python train.py --positions="rope" --rope_fraction=0.5 --init_std_qkv=0.0289 --decay_shape="cos"
Each number is 128 + 32 x the weight over the matrix's rms, rounded and kept within 0 to 255. Layers, rows and columns count from 0. Numbers have three digits each.

# layer 9 attention value, 448x448, rms 0.0642, rows 423-447, columns 192-223
106231132167130133100202122156133151201141080106105146174125124156185190140147129133143109149154
155151149153182130177080130155120072103124049147189097101131158151121097139126152151102139100150
096179058133163125150175124113148175093116109172126151121129103083129136114102149119125162098157
081166121144185153101170113085144112133104098113139088089125083135138155116126146131118114120155
103127087147123153123136126090154110118137128135103144152191113150178119103095101083131173144131
151136132094069171075076160114093072112117178142130110136073135121151093104174100091112078070110
112136134104137102146132086099100122074148136186157124101083089075155182091109113154131138123106
134159127135134137137135148122126101072116108129171110139168159153115110150137123125136165132117
090103054128094163102049160140097161198157091136116132116142162139150059123091109128116069162158
145116070132086161136048097135130153131151131133140109140171123116147111105134122165134115084185
129126097145083132094176142096128089113176128089122086148137100152155064107082105098126113082074
136121137143166148154135152165133147176140111065140116166109137167124129116139185142133144129119
066136083099126119134095096107132089172126121114136053157115133128132103088119113073118102157143
115178059135143171082103153146160187164072141134120104059148077142139109090150117116140114157149
117130167116101098115162170165143134141181119122161115130130116096089167151121140197140180128157
150133113143118107132126096096104105148110080164189115107145140135142162160173143099138082125144
079176122110166135076157137125089148160137154198161127126159060110132092105124185130126143123132
156129127159140117127132162114128130125122137102141097140107134137110108126134148122046163097080
141125123038105064158118150138129078129162083137129165161106151135105163125086107104116144098130
097148151135153101151134132161087162095071089162078142133131129145162141118133122138134144127101
115130152087087155132089099108111158164117164109156114144150123166144129095115128113149097189158
124179121119109199147173115126128110150116136129142091136083112181124117162107150121131095147120
105126090141100084121148162084107122090169155101167100107081173103130139124132137145115150121130
126119083124089129156116109110138146128134100114132180160188119078137122131138159116103113127144
132147125136163078157121145167102153151124076132137116098126108122076151139131124143096145124071
# layer 9 attention output (transposed), 448x448, rms 0.056, rows 423-447, columns 192-223
113045156124160133176122166101104134177169138144154143108095141146183143161103118164086138132115
105131079089084136111088138124069151150122137112111116092128085108188183138141112136129131118130
167133156152194126080165139130137089098145117155135116148168099121130113156128118121103146166136
129149140171126112112130132093096119090093168177143166117089082108119158148124167131161160112135
123122113134120138149099107151141156100117143096104154155107081105197127133147168134131099136146
100133144207139138130120094196155162117146129076118126063101122137147134117130143132162128142097
151087159155114208100119125123110104083108143097155133117152124145135133137149097119096092083126
168144049134222186122145123139138083131083137130120123148121095105135085124136165109150053134104
138148115118083094115112107139144098081098113121142141114149174139115095090146116128183144083101
139103082081184136100039156149116137123120090125099132128150189138120115145170086099096120139123
147137147082152124116139138099111167100146130155145150170107107161070087162147152140074130133149
081145110165085134086133133100124097131075097111102111159123142126136125093101130121117099154114
130120137112148145091135109182140179143176131143114165134156089125079144151086119176140155100181
098114140134072126119139156131121106134150116101119096188148127116138119168087154090153174133099
080160110180076131135171114058140127169154174159108152091153153077106118186125105062095113098139
142136120119107176129141155165131099132168161168114159112139126111130147102176100123099172114138
176131132100199123170105085138127139153174133099104100107155087164076118118180116098115081165094
107131200085156162127129096154129104095149112118126069168130108127160130091125133111147083140184
144106158175128188141144097100115182151111110121111149128159166104184125146126126150110127092151
159127165160118141098124134069068144167130150107150090140154144127112169144124081105131114130081
144099043149101151109083176142125174087120048089161161093186119097091073127119148177122114134114
122139124104102107079142177116136165149186123134125083143091114121133090090166087126136123090187
145119146125195180123127123150113082106117110160121130128139135193128127131087124093125151164115
090123112137116097174120121082115075146088135162123098123106126150099210098178075122137163133146
143162145207151110120097148076175149104098082137129129117144131131167202139095150000119119139111
# layer 9 MLP up, 896x448, rms 0.0636, rows 0-180, columns 192-223
112129158124195115151137155109163082110131164149158096098126179067142136105140138095105149155105
189126121145120073122165132124122125166133143139151209148047144118093121155077129137131190102083
160141153104110097146080096082099116150137107142146124103120155114133133132165105158163111143095
144118167139121176135189144097158137131096170144069102133064122131113110133103136126154163167157
161122122149143130128105124130163130120122139121093152132106091141113187152090142146127181099123
141057099141139069122111086092152078108135150136127129085129122197114105156133095078135145130102
100144131119133137127104118071175152164106147107103139127158130120081119147140167124137158156123
171208103117221132164146142100132115134127114131143114109165083078206118136170176181111116081155
178146151147165146198098090095157101081157085102096117043097187164097096116158094062130176145109
143145183064073092124144154103116160090118133100132136157116107158112135136143152186103156199175
158169130157120107164141158079164116177142122074108114176121104119141107061123120117107119129102
094178168027136146151223155065186140119085133095058128123098145121093135143109163134137115053179
110124131113143172119078109138128083109120047112126147082153197158098163171075119170130182087103
109129135161150136130137154133117167145106105100131141084084099062093131100053150147153089132137
127139141170098090202175186144099061205158163069160196139175150159161096174119136115084118121141
125114085110138123153177158188163117134119115111125112171138111119080137164146137149135116169103
100150141090161084135129118161233128133136083117176149139109143085105099094106134108060078104132
133091153136150143158166150061121160104138120079128107105108113139146145151101106084111117156181
074128083164116134098162147129051110135106123069097121107156158129176100154105205067121167114164
059204114147094179108108168173118138135102180058141123097118157141081122138127155098140154082162
109151157120140094166114141121097123126162160102116055147133107139112097178087122143096142064125
141027182170083092099173099105137127135105144175119047107200098149127112087143090144193187099148
156119152106104114089124081128162128116132079166118165111154058117102139133069145112124123107124
060079100153069099130098132153158178102111119054094158108050138125120060130121098117129115113133
158141179149150144145174098149152091122123094098157109092071173149154085076100110079082107130106
108118103163133203142163172144123136098131095143151192082115118057093063229111142111125144151134
140136135117125182139164143103131088120088116123131149118105082119187157139099137126130180082116
197085132144120133114140148117147122080119159170167113124157106152127184104158141142126111091123
114133178181199195211171082063243145158112106202168149129137109127177121162182085120087187169149
111082110139130174104125101113165155175097123064118151130188143197145153093110090134069057111127
126107145115125134148121150098161150102137096129166137157090119147136118132122140123153113127101
152055139183120151116143155134148120138175145132119106095119141153171140132166101095146125140150
155085137109096178133102127154180123141171163143159136147127151100129084134097185099129192113146
151124141090165146135174124081133114101149135161125098122183042132116112121148127147135078101160
138136140093136123109088137091105109123165161099088157148139124171159109082142118120072161135176
069114132099161075120054141161132162115035191120123147114098093098108126198102094175065179139151
187107075093090137129183126134085092107134115126059089130090147133105098204106088075133157097126
142155104167094076132144107139106172161164064079101100085150079143127082190146080102148073136154
184124049096172137101182141134123121112119077085064165161157159137097135165117182129129179111105
121118077116160194156081074128153082159198128080138099121118054103122164138149074098135117148110
113135149122122084118176165119153104132172136115063138158097195071137121146103139156154155096139
186101091162141146085146116125119089067085133087152080078101136170118172161147105157098151155103
095124130144127070061134156141115100148106157130093151165131174186139118182115133131062151088166
131138138152147136140086092168166123124117163073104087150133122138115164110105117127114090137089
167123144130091203175150102079070111151178154135155102148094117124165085101134045087139101137121
156134151175091113116105150171149145098151070141185071095112179142136162192127105170106125125148
072132167168133109103116159123174149151098161054129167095127179173170135131149130130074161156172
082109149120116096121154163076118166142196118145170149132073128097145132114106130159094129104163
151111112182084103143131120148132142178086121151135089093141055089079101129086087087192124190163
146077051092136161097123107173091101067110120123158127145132093123110146134088124124185126129113
137167125134129145155137154170163171077170098112083079092088064090121130113092128131126175117073
138097092098138142140075128081135128154162154103154142128134193133121123117135132097137175109135
123061116119112160081113078067157132073074076088148163110164151101133111068093110153111168150147
145130112029078127166192128131097204126112151131099149097138164140126095123122156129178157168136
101157124130067142156142115154137153139162153104113104125135141157110134180126156156150132127158
163138085159160150089128158075140140141117172134098092155151145093087135142167115113117095105152
157147121132137132124122127070109091123148077122126143142102096135115152134101152110150152127104
150081077115130119198143151179117103114116081109094142125144153149116190159115105148189143134129
135149134140111160151162132159148149150120154090099152186107138073126132102151058120144120157154
137121080093087176117151134102123137071136137118087116112113150166152132127104122077172164151164
164072174095116084079152173101152107157197123127091083148113175155108167110112158171169095097145
139124090105138163102166088170143048121109132124195152126128116131111105112144099068163161157104
109133075122147099189097154159152161179106117167131163129140140150119099141082089096154148122174
185142123133148148122125140108162124105110150108112136105114132141118128134124174108077150153098
185122139078133176134150143085140085130114171100082185086101050132098109107128155147100101207143
108143123143124081105144143130161132145149131157076130139123138129121111109161156132090098119092
168106110139176088148091179151111146071151156098118135075164097153142159169134149095106138121163
164103161163139116148134115170087117069125136111173133099112152157091119152114180162116052157125
153110139115056177136126138093152115156186141160097117096142124119100087154161102122133153177121
079158105070112112137183134085108166062099114107091145139101152160060156128070113081122157094127
114103110176133202135143141094170089156121146135206106057154160111141041142148097092182128146133
117082158109123150185105124072089112125099146100172130083091159123154140110162126138120126107136
150113197186135166126075100149166092190110128124183082146067133168130128104204109158181186167115
088152129091096130162169138116175096092162130044125189119134174100128128136150187141123085152143
150112145163147134094131137119143142121102112164126117186156095160093156140124105151148131139124
133164140090130134156124183091102141096139118101108143110140104113148138092112158095090083142145
159127095130138161163193144180098135125136186112116223177145185124095149137037151209086117150108
186091157136151102116192187137125112105122156146094141125161138154069054119094136121128162128150
104158074148115131125156163113104149094145166077046203088110178146101072145127086129165144153132
109173132175133133066162151157113072081173113151104162093113116176120200129145144118104199096165
157161109122094145106147112153111135135077140106077088095181145119126149089152130143125138100129
106118099151066138082173097079119125137166096162151101127155125133127117135149151134147162139133
166150132113124098115118176091193137131172108093119142184080129099135159116138160127138132111154
056122124130106079110098154123109101142124089154125133173106127095134134123128064191136130179163
113153086176116143124207151150087145148174149113034110115092104142066149189144077160154137201132
117153061085101137136131173172162133102099108138148191188148114149081139197140101165097146149177
097138185046077154116128199136114132110082131104111144124107123088087221126091101110137152141141
102121125118106162111151204135135149139064109125111126179132137109082084123097140126110164137114
075083182165070155170086206135106093170092172080115161150136094112138081223166096163101065192137
102136074141132135076149149134116130131141097110128108173053124156110129089121052189142133115039
096122191086066062133111154175171129095141110134176138095119223142113108104073059149152115128141
111168101104104084146119111141180124098160157111105146120125093121107114156143095152146130141162
163115157125128174225084197101145108095126152092157119149101062094081152097085094130125186105115
137078134171159194129100056121120126156109076142095129156111172146133128161120126166156155096165
097115177109129219108101107032132129090150103108134151098175105180090086130073132097127070119140
143105129142043127135106142082131116147142174130149120071156134135106107165185103087161132075133
127084151117123181094173101130123122156135121111140129171131149145105117133115094195092069189157
109081115152139081132131114144151163120108155104137089162093118126143128116179147131140179146126
131108144122102159134121124107109145155163076116173129045158124142148132129133124126138111135131
159130146128121089142113132072089137099114104144154092156105154158142120094122110100115119089082
116172114097125136098124146130097155119098126135121112164172153146053135117105187115118081107084
151114115087171133112191118167132075106144132084141138196060138140086094140124098104110132143159
064103129141101148096147186163075162103143139092102129127075112101204132068082148165101188182127
112098080114107184094153185128124090156086105113160122157133167135144166196130134131137151059102
105174161141162105125141174134141113135095111075143144098167140128110178111103181098121115162139
129119091114111174136132152145177106153159183151101103118116134123146126117153124124145129081098
137142156176117120119147119123108112156123134082111149136134164118082122116161141116092147085112
136150101141141129111126106090130117146114098115127128126114114095081098170082123096103136077135
153139170144151060138102158167087090154157151151170104148096092071097142122133149148106132140138
129083125034128123178122143144142146138106068125055083092133111108129125131125075144138117122181
092135128108097121084119069119125135104139144090157106125127154147125064119163151152185113125136
138207125132097143103149108118141122118131136119079128116139167103197140081138129173098161126144
121123133135099162127092146087126116119097138118135139171130138156168113122120146094122169124118
175125084108164113102130115059122133148148173109134109114141126155093132089139131192145176096119
160108134133127122117105067097108135130137145084105131155175145097160100140119140124152101145078
089129132153084126124090140131145138111070130174110135132108071103170123129133129107113079121107
120134159176157152112127142151113123122136108119093139106179135170110121069157106074079109156163
168167168040187124125094149103209133135081139144129131134091163161094148136114069126102131153156
143168087155138123133116180087149119142096164103144117130127110174061170124126104105136174081153
128122147099130094144116149187130127151142115107160140137156145107161164136150131107174176097158
090129107169158132135149106186148110046115147125170133185107108087091119127124122101146108151102
112119155157102062113152089195147150145129129185130115079140212119184061131093114113136142162181
123150159114119146027081100136121164092156126152128147099152122144070152139128140179180095193123
133134121142117075116098168152109123101108173172157115061110128123104190135127118089091138143153
115109145082118141138154122112111094083127182076096183140101146109115144157105139108148134123126
141096107131157098148107078133106126134149130136128117084153136154179172133135123116147144117153
140166163093093188133096107060166125134071137067143168179214095142144132156091085083153109070092
146069142101146115155144202121171086167146137142107158103159131107149117078152139118111138048138
118144149151090103107149158134138085128124114120158164092100142122078139103115154087092134124071
087073186105144068115069219132144158132178142109131150169086099127065108150104185159130179139144
128108115114165111100142160177115124144112211110159119109076182126117139121130136120157142159146
140075050175152068154172123105131101142131135152181097105105135058140130122126131164182205169159
074148189116171115117134209137140140093074139089129134182151159186087179148152152111116122157138
115062120104087101066168178167132153142078146132180161102092182109165007107153142142088082130155
115158140185149139097154104118165137172128159092106134129169138114115148064077146119139141138128
137181133175131125163152113094091104160174121147103136165087174160143184126172090124151157121099
105195125087136113144134185190110137115078088115204143129115128112152121148148160100135108082122
110138160154113165127117122111109147126140139136129103098130120128119146137114097065112157176151
116128142154103221187096170108140124113111099152101056067107159118096142200095083149118092127130
096091168161138226149179160117089142141175142115098045129079087073125142110165139104163132081134
188119175089146104087115163151132161099128102120129076197142122100124119132169159116059124126140
107113174123136111149147158121142085175115142136115142144104197077121071156109141125105136157148
143165097196162131119162097081113195142164057148130149096152127147175120131129129183079137094135
140077151164104120073123142139148106130146171157119066123140086142147089126136068142137126181102
146081132110168120145124111094137104116117141158129096142144126115143144123187081078155144122160
133108111134139113097129127102166099172148154128133129123126122070127122116098121117131146108150
151103134118108134104131137119128136131139101146156176114144108130048132136132132145147124109145
073101118116122103148068112096123172089099100138110137169146159137124084136175099187128107148149
143085126138159173137139103175213150104105117107165134154146165137148104068171140126116111173173
099053116116175112145110157123140168162129121158120113150141129133183128054112153096142140177152
157123115121149148168055171123134118129136050153133169177115070135154217114089140129137113081152
143165176131129150112091109127146153150157159138139140141134136147118091103149101143158179081145
138166164098095135145104118138158149163115151116090134168162160145119132128108113085180147127119
177143168120147121144080085153149176157176114067137082115126165153079137161101093121120139108112
115140113164140139123120110054133151124100123128111153154066151101112106087152111144081108117151
120121078054194096124119134070097146162065042124078091140091114114117164086157132169115136139118
121138106195127093146155186130123101131068153104121136111137180134131136181148121093137106130147
137090127162160177135219148119082189125157161091108115121056128146170070163191151138185154172168
155182201104105115112136168148054191106140104127162121097153103126151079140143133134154159138163
183086181135059091149054153165094193170184110133091151104123182163124117122146088162105065141107
121085118071197145094117096062159091107151170124103150122115128142089140151106149093180142115181
142110121080121104165144097146138167118111135080118124163148165129127139168186186162093132170133
101167100107078065137122122206103136115169149069119117145185137086116135126120105124196128150125
085130136106099121130167112124151137227138105129202236132137145074111087158066149104162131137113
148101109131117123169127170173116127086115059122117170167103143099167156092147141153157122086130
166095110114095100108080090077151104145137195072091110221106128141138078087199102188120157082111
146152070073142124160171121106099068160121142107130097182156111180096116122140083147100107135122
079006112068103125230185139136191128096128133147096188154157161137119054137097097119140117057131
139177110132147082145157151146154153112117072087146161180142118150187123123101132163162110118139
076131161102108133107161155078152116149154104114133091085162150152127121091121106109163165140167
143090138176128142139183155138077152171118125137111135170147134111131151155115090111126135106168
058126152176100149133118127081200168144143189181109117143130106104123131132141122183168167182180
102136174114097079129083148123179164152168161171084137116156128101152092138077123167196130155137
096100114156160130187137219077152149098076123150160151111225076144122165090078107109107143099154
132152101073090143129191139173124173128130132084131174167163069128099118136125101107108139086142
131203129153088116181128118188176151050203140193187150139180125091151151147098150162117060166129
135095121103162142126148122062118192119128132171089188119124071119116163115086161156118062148066
141147117111145103204172114153102200119124129117121217119142087182097126160133172133152224165067
152084123118075093152117129127105133103119096160139133117145120105147097161116131144101110116094
102110153054094123203163239094128214154135148146120196124137112151128060074101165089122139140098
108102151128103070171090149109103161115120132138082175103160064138124109120173087125182094133128
# layer 9 MLP down (transposed), 896x448, rms 0.0648, rows 0-179, columns 192-223
099114128122114144145109127151041093096103106087137076127097123112128167093150111075116108062129
101122091172095064095136103149132100116124143182125131103077109124147078131203200088162119103184
128133072123098125126164082106109099109112138110131133129138138180084137150118115093094113121129
149092137134100141079131096119156197119085134100083147131117114100154118138106184103123097093118
085128151101118097120119122125085098102123122113117149124108132163112092091161112081093111122157
081111095127067090083144136173111104149108168141127106127151101086137095119095126183138106088081
108135162132117124138134136107020129076135101117126093122098138097117171094145136115111110110132
105096163103066086141110173089160154115111098088112098195093076115117144078138085119129191096097
091132092092134076120148118119123060107104115157090104124157089118134087110198105136067143089132
119089089157097155149071101176130130150077163091151157109138103109137092127079145054098158138139
128122141105090108126087092077146121104113099109147142118068102125152120105119159116128094152099
135107126108076057135131093134107103159147130118152125113142134066158090100147116079110181200165
146117138123096107156105152162093111148122105089111098107149081084124078129149090080125114119131
063124117152102078116127141097112091171138152194089127102154115137089063109078162078162144134173
115192139138090142150126138207107066143149145054111161130129097078129169080087109097121113115090
137105100155055133134073113095174074109084096161115049118120129172145128149029084209111104098116
134151102089112144160129157084109148128133146107177121143136122122147106097121091182093144155116
110153110133106102109096098085142097117154159100147084091057064080155179091105120139050135107176
131110138103142147140120114135122130154127079093148126144130120112154129135136093118108123122103
109101138069172199063140150170130122123108121083169089128147086133147104090086108115106103097127
066065182164119158124126176127155118157102125143079097154134108143159149086126140128156093129081
101136163060106134119122142122137116195096099132104064133102119117139075108112111135109082107166
131123140120116141112143162105085169161093122060135120099171142131081098134125123131140098116131
120121076077105116104160150156106081082095121147111100095067114129097152166136127133182095135123
147117132096123108113117122095168162141179147139105095118147097118118147141152154163124140197132
101141189125135102084142123147181085106107119116159118107162134115140085139113073089087108059116
176090157115104129135124114116165160143132135092136143121053152123091159084108170089061148108111
068167175104133134114122123150114101117103140061129118151160132135151144108145116165100171089152
146067172185154187189084102097171121160069073116176112102040126109161133056125128122157082130106
137139150142116142121079175116107088086138128103149141069137122110145098128108149142098165146134
094113117120094148099124090129062073108104112113129124107128138141086121133106138131107104129152
124100169092075134102152120123171111087083100114123170152137139156088129108139120106122113090135
148123100068048051067112144139094106089121129075090118104126067121147117131090078132104093063076
111075123126130102160163106109158123153078137081154132121143148135157182138079129119172126139117
151102067105107136093111113127109148128141066145141127124078113143121116183143127080175112153144
116114098119110145149070140142135055127134128076102145106133112091134087083138107123179111117121
086068155154063181108138072141067071122112110093058098057039104120102132152067099061137103108144
194085056068122088084135153095168146156148067159148131129100133147114154132148095123121044168051
094125169105122099119114102116078108116040159163110049110096120080121053103172150110101078151157
150157142160154124094118154111039093133104139111110122125082172112074086087081131179106160161139
124164164139058139144067135125119105098082127067129142113116053176145113096124115145113063240067
105107190089097180176129142122084112161118067117117085139137146119181120083085084045107094146127
083064144109136133113110161114140095062143101138188140126153114116112077127133144105119167117167
105090098084131075098133108139114113077179103111092091116098105170164158081065150091101106106130
083143111161116072105158125155151172097126083049176137122129061080099125111093107105132209094111
081125101145158086112136103072119106083055162153146100102084116152139132170110097096089153116157
104113135083137110184180058106124136176084126077144101133145047167143107083096095106142145099127
145150150144136144113099096170135038110103123149157111115117079143134151133141104102146078124087
081151123140130074144159094078086126156119170146055079067165130098140078141107150157148102118185
134070154108113171126128054156122142157106115143102101078160071138161122109087133085163200097027
109129149124102097125120063134146117122118109152079131133147145128157077099144155164135083165137
093137176098191046105160154146104150119118074119107126101071119110087115124134093186106090143151
112081212097118094093057149151089133177130124134106130136111098093167141103141114140172115098132
157154111150157203134126102136102119152130062073134117123129106063179072145198154163097179116109
133090122121146128131094106125107112149051112114145105102117110084121128105109125099137124130122
114079134100130100130098109149148156091084050111116121166147078152115180110052166112179129151092
099093093157095119087102107164086142097128141153111082112127080180123109124111153129072063136130
089105118128102127125087116121090135150125113139143104153144112135147152124123090138148104119153
082134131122144130103126103133057088063113082161131108114120148169111125107147103092110170122146
157088102101112154136132155156136078133139111149121154162127132092146118189113100136153130158129
171135096085126146124153177130056102113111099133116139107083099106122107054142145064158129097069
137079098125178112152102168097084091163158142134175108119160131150092170151128107119086135117105
137118107154128126127136128111174123147132137119134101158067070159084153115104111140134135157138
066124128093123130122134140094102097130137084138073108111113155153126141099121160104098118162140
166134124062063085139086136097059167107110098096065083126160087109143166058139131150145095127076
129151108125119117109121141114111131088116086149149052126143124119078141114153161107133144154142
148067168097102134094102107161113113137145062126108144153142176188147106086103115126126114119121
116145098114147123115152139102156074146135119164172130117136140141145079106091163144113080116092
125109146116120084156102150137125101173142159104135162108147104117105105098090122083169144068084
165114142154139119147097123159137143115116099160106134120170091163152109130173162149083083163124
120084124112118119119098084137095080127120066118124109086130089112120132117153084101101125149122
173155097108183082107122148170142064135136231176093123131056131118155128111171177069143092074110
081128160187080152138145114081167098096106107121139111189032105132186136104110089172123194100153
087157134122130099106138143134087112147123088128116126132131107142134087126165101095059116169117
131137150118109121127086106133111145114123073119125139089072115133155123151118102145146084160151
117109161099098161107119096125088096094131095157134121129109126180128155133136086134138143173138
124056086096082084145118158091062119127118101114091154102106158124134099125140161126119167163147
102115201096103130145147160095087056093099076145094129100156088157086153128145090156138136097108
088100130131109152135101100097084115111142111187107132120096059118176106101123081128145081072087
110127142140153173115132090165131086121092083128123115107090035132113080133145154071078137062109
110124157112095120104091166127047108095117114094110179140148095173177132133091089115102088115133
095078067075110156146059100145121105111098096157113141101162113173155061124118150185159118142160
101071134094127180107119105180079100105115090204153082135118136149140116124086108118140099136142
128051129128069147148143138179167055114080120106102174139074171144110174114108114108105140104093
109136151120090143101115102158155149085026114121122084151120100136049050069119143176115121218084
098069181117115128095093172119100105102154081145112084127173213156156101090119116030125112106173
128113102188108129125104092146137163115118148115186081150096092069148058114199080147080173145100
147166109144130141148146117087111132113128196117105116112122121197137104091123097125139120143151
121141140095095142115070137158137117117113091117094106162141141136107117119126089106105095121065
101094127157136099123067121094194072113125135156083103108107116111121086160139129109120093103146
067177162108105079082116132089160121144160210103140112101088121142124117137136100108121097161152
138075108110133116138102099153085127117170079129117083127150156189118101137121130130115142126068
125124129146135122136078130157142140090130144119173098095154157106127143177146124168113116082172
119147156101095064080119124195140112154139147115135119082167089104082111127112089100090062094115
122146089164077139143066083122118136149101098153092103061136076079084061109144076092089073115068
156118152119067094121159143155086121138097109142140120100108124131169154105152208130137102083133
110126150157129117144069125065146115124098077112073105071108133105121114111103129078097087149101
116087125065147134118083102139085086167151075155149083114100143195168134105138182121123077076093
110121117096142156122119065147075099073148114128093108154103145137129131142098085113127118131166
108117157154107139122134065133084129122158098083091145102128113137161106117122111181139131119124
108103181102137116122067090130169069120144120150125093125114125095134103123137061134122127083117
173086074162092117094109114142124173152123170101128126085102082108118114098115098131106112130131
114126077171082053168123134133146143101121220181152130178103070138107166091126171093139152136149
141092110159119091104108180052187072049110129179125202139185135041097109119098076157092121116125
144098207045112088110106168156089108147116067095117108158131094081112129089135113116128130119147
109128165126144090131124120123143133113137104109120053122091049131110143147097092131093114160156
137144121082125142133090135105088132111130097157090107131089108152103124121119130087133102098131
125106132075100102089165162143146158138151143140188150133086146118131133104127128088115095096153
136167077144128104123132118123076141142148146141105153070080167119119140104147093115123075128105
126081158155072157135118120170104130153140122131061055227161140105152121121077039181086101147111
160123179126096138115100192129125103084117086153114122112148080150159133110105158124121096134129
104110162159114124151145132122110129077147166098076045101091165106079107093084095099149108098081
126120125178106127128125123148114160150130156148110098149105114115122145120116087133093116090133
076081110127138181133128117116142111147066128051055093084161114157107119111132137097116159121134
122151172088122157085074100146084106096137089147148142141172102094129150089166127152114104126141
147136144123099078123085172141103095095121108149161122091096090090095081053159089098113120120122
094108128099174133124104129144124119113143170140184125132151161189134162104139100091130125092151
141029093169192076068130160143103102102120104145132085129095111086153138128097093119126127118161
139097170132082154142070167102146100166112128081111118123084152141144151148167126159090098100099
088079132154166140111152106097092084122139070117107067151133147110106116119147104125128091110128
136102072095046116088114086111120089115119086114101150155099105175150128115085150114093110070111
168163174096096114107139082114146102119111116109116112111105116163109113110133082105124130166090
133139160125128134091098153098135097070162064106151151175134106076120113126085061072085133058111
090135136130135063122144083087104102121096110075129136117108139106177111141118145106111149083084
175130103098106168099103112179100129130099108138070067094113104116150124154192108135100142139117
083133100116124133125106082143128161126141098083097150179084118130103093171068120119116153095101
137084054195118147137072106126109069108094107166130207143182146139090128124153123094126120152099
111145124124105104123131168152125143120097096120142195128189112111125099164140098118027096093130
144121152144166141114131099122104183087132104097131034180126083113145055121147111150097117093132
144060147199092089096124158112151118162070141107113121116104155162111070098181163110094117115079
122089112137115113166118112113130105171111042125108144110105119100129155113116076085088167116088
087086106134103107154111161120116094140075084129149090144118106160144150075116092149107103134104
160124047107143146075126100099125179065126117147111145136117104095112138105081122165181106142097
163100119129151113172146090109150093111099145063164077130152089104165085085189086083099089104113
114134125110107065145065116109116127098114079168134106140106121129114114135137087151099073150105
129118108136143130161104114088162133063129134145170085101041095093117108116105083143128128130156
136110111115122126060111126119074119152115084138106100098105160122085149138117092123152094100182
130124143140047115120141109180160133104179107099135164172096115102128106100111138146158094127103
144068120159168161103137165117113062091111144129063143090112131069129110113140135096093095161166
124147111157115109145136138116153132143162134134153150127061123092159158083171102096124105150102
130154150112030099124071146144119156113163119152136120117190118106118121107147116136133166156076
123166166131134136121128122101138104153140138171072172149107116190073170088120153135188108088115
163067119133117094112112137119119040119099137180104097137137171131205150098053113165112062171114
129098091164109103158112097127146131122180078067057130161067132166149173105074096093163067134093
140136133106191118114133161149050117171073082168123134090141108101084125110129136119130128147157
124075130055123140081094118132114138092132083136178109127122117127114116114118118087128106140114
080128127106126166102132130117064102073124161089080143093134136149162118090165165102090086142156
097128107105117100130126216121083084086160130155135110102128151092142076109082123134131100166166
115123129160166191126102126112158110111124090109135078227091110060169102040109165144172061123122
159147138159118131096084118132104086060062118055117146131141178060152093068113123097082080063137
106144125114134124062153129126105150131079164111074107127074168075073109121166116109112089163127
125094102103122115106132144101082067089069081115115109092111121129131104146103135110138105099083
095060116123167114112121128134115119127191072120157125133108113179144130111168152111102127130116
066126060134126095106094149147088079141104108135087105142090133114125096142090134104132127145117
147085145101072078127115133117123116079155132089122073144150150170060171153058104135146139133095
120100078147103124062109126107149159189102099115123064095180149055099159090117149111112113094072
095096124070163144138092103137153088061067070105095130127164127099101102139117101046137130128099
145144069090133199134113200184078154142140208062113131147048126143038138131128112149147117082091
136106112122074052137093082148088187102161130131085114076141114161114121053132097157181106103105
079092174090094074053080075160142113108129083135170106105120087046137090136169122147190103105097
133122089194109131095151082124048178077136100092100125129122149142111136095084151120098112103126
142062116135102119145052132154083139061133087130102183070148146092100120142045111119079076055073
161142113158139138118113159106080068118129060102113150096078103118128137072078148169138137086176
127123141181187133137099139095088051127113152125126143091195137110148155108122164152126127144153
145167157163095126126149079057092140130151106139143107111145168106060139161094147144099068125127
123067146135122095129107106122099063164129123148092098126100099109131134127098104102082152105059
125096129124125067136107159152107114101081164108101170143156098087093079172128115162137124125125
122143136166096095144147117154132068060109157120097113121097169143125086086130116094138095130072
184137142128122156122150068099160150092122102086118105108121098135125153113098111112148138137141
177082187140108151173070138144102147143167057089110162163142125098063158216108121090123153144096
103127125112141159115143115146096100092126104137160088153127142134130120133170125129130119117152
155099044071117113121076097180147088130084083106105138112090149122108119129208147091117083150084
100084186085112179101109113092127107162183118134125061105106102136178123120113147124133087162073
090133164096094111123137185141108123056194074122120165177119146120125087116103142082119125163081
128086125106108126110150072120117066118094155127112193138111120103146144091129151099085137117055
139096145137104126115117183106106079121088109070097180071156189098123158094126117206141105059108
147096109103211122105113151139110068178145111093137146114109154131144117140127116072103127121135
103124117108162172111155053095124106117080147138126164127145152169129113118114132168200094133132
083141137118092142104082080159070141090147130152120117089106134163117164142142120115144155087162
151135107059087110148108120135114128079118104185094148101121091169119146120150119109134154128123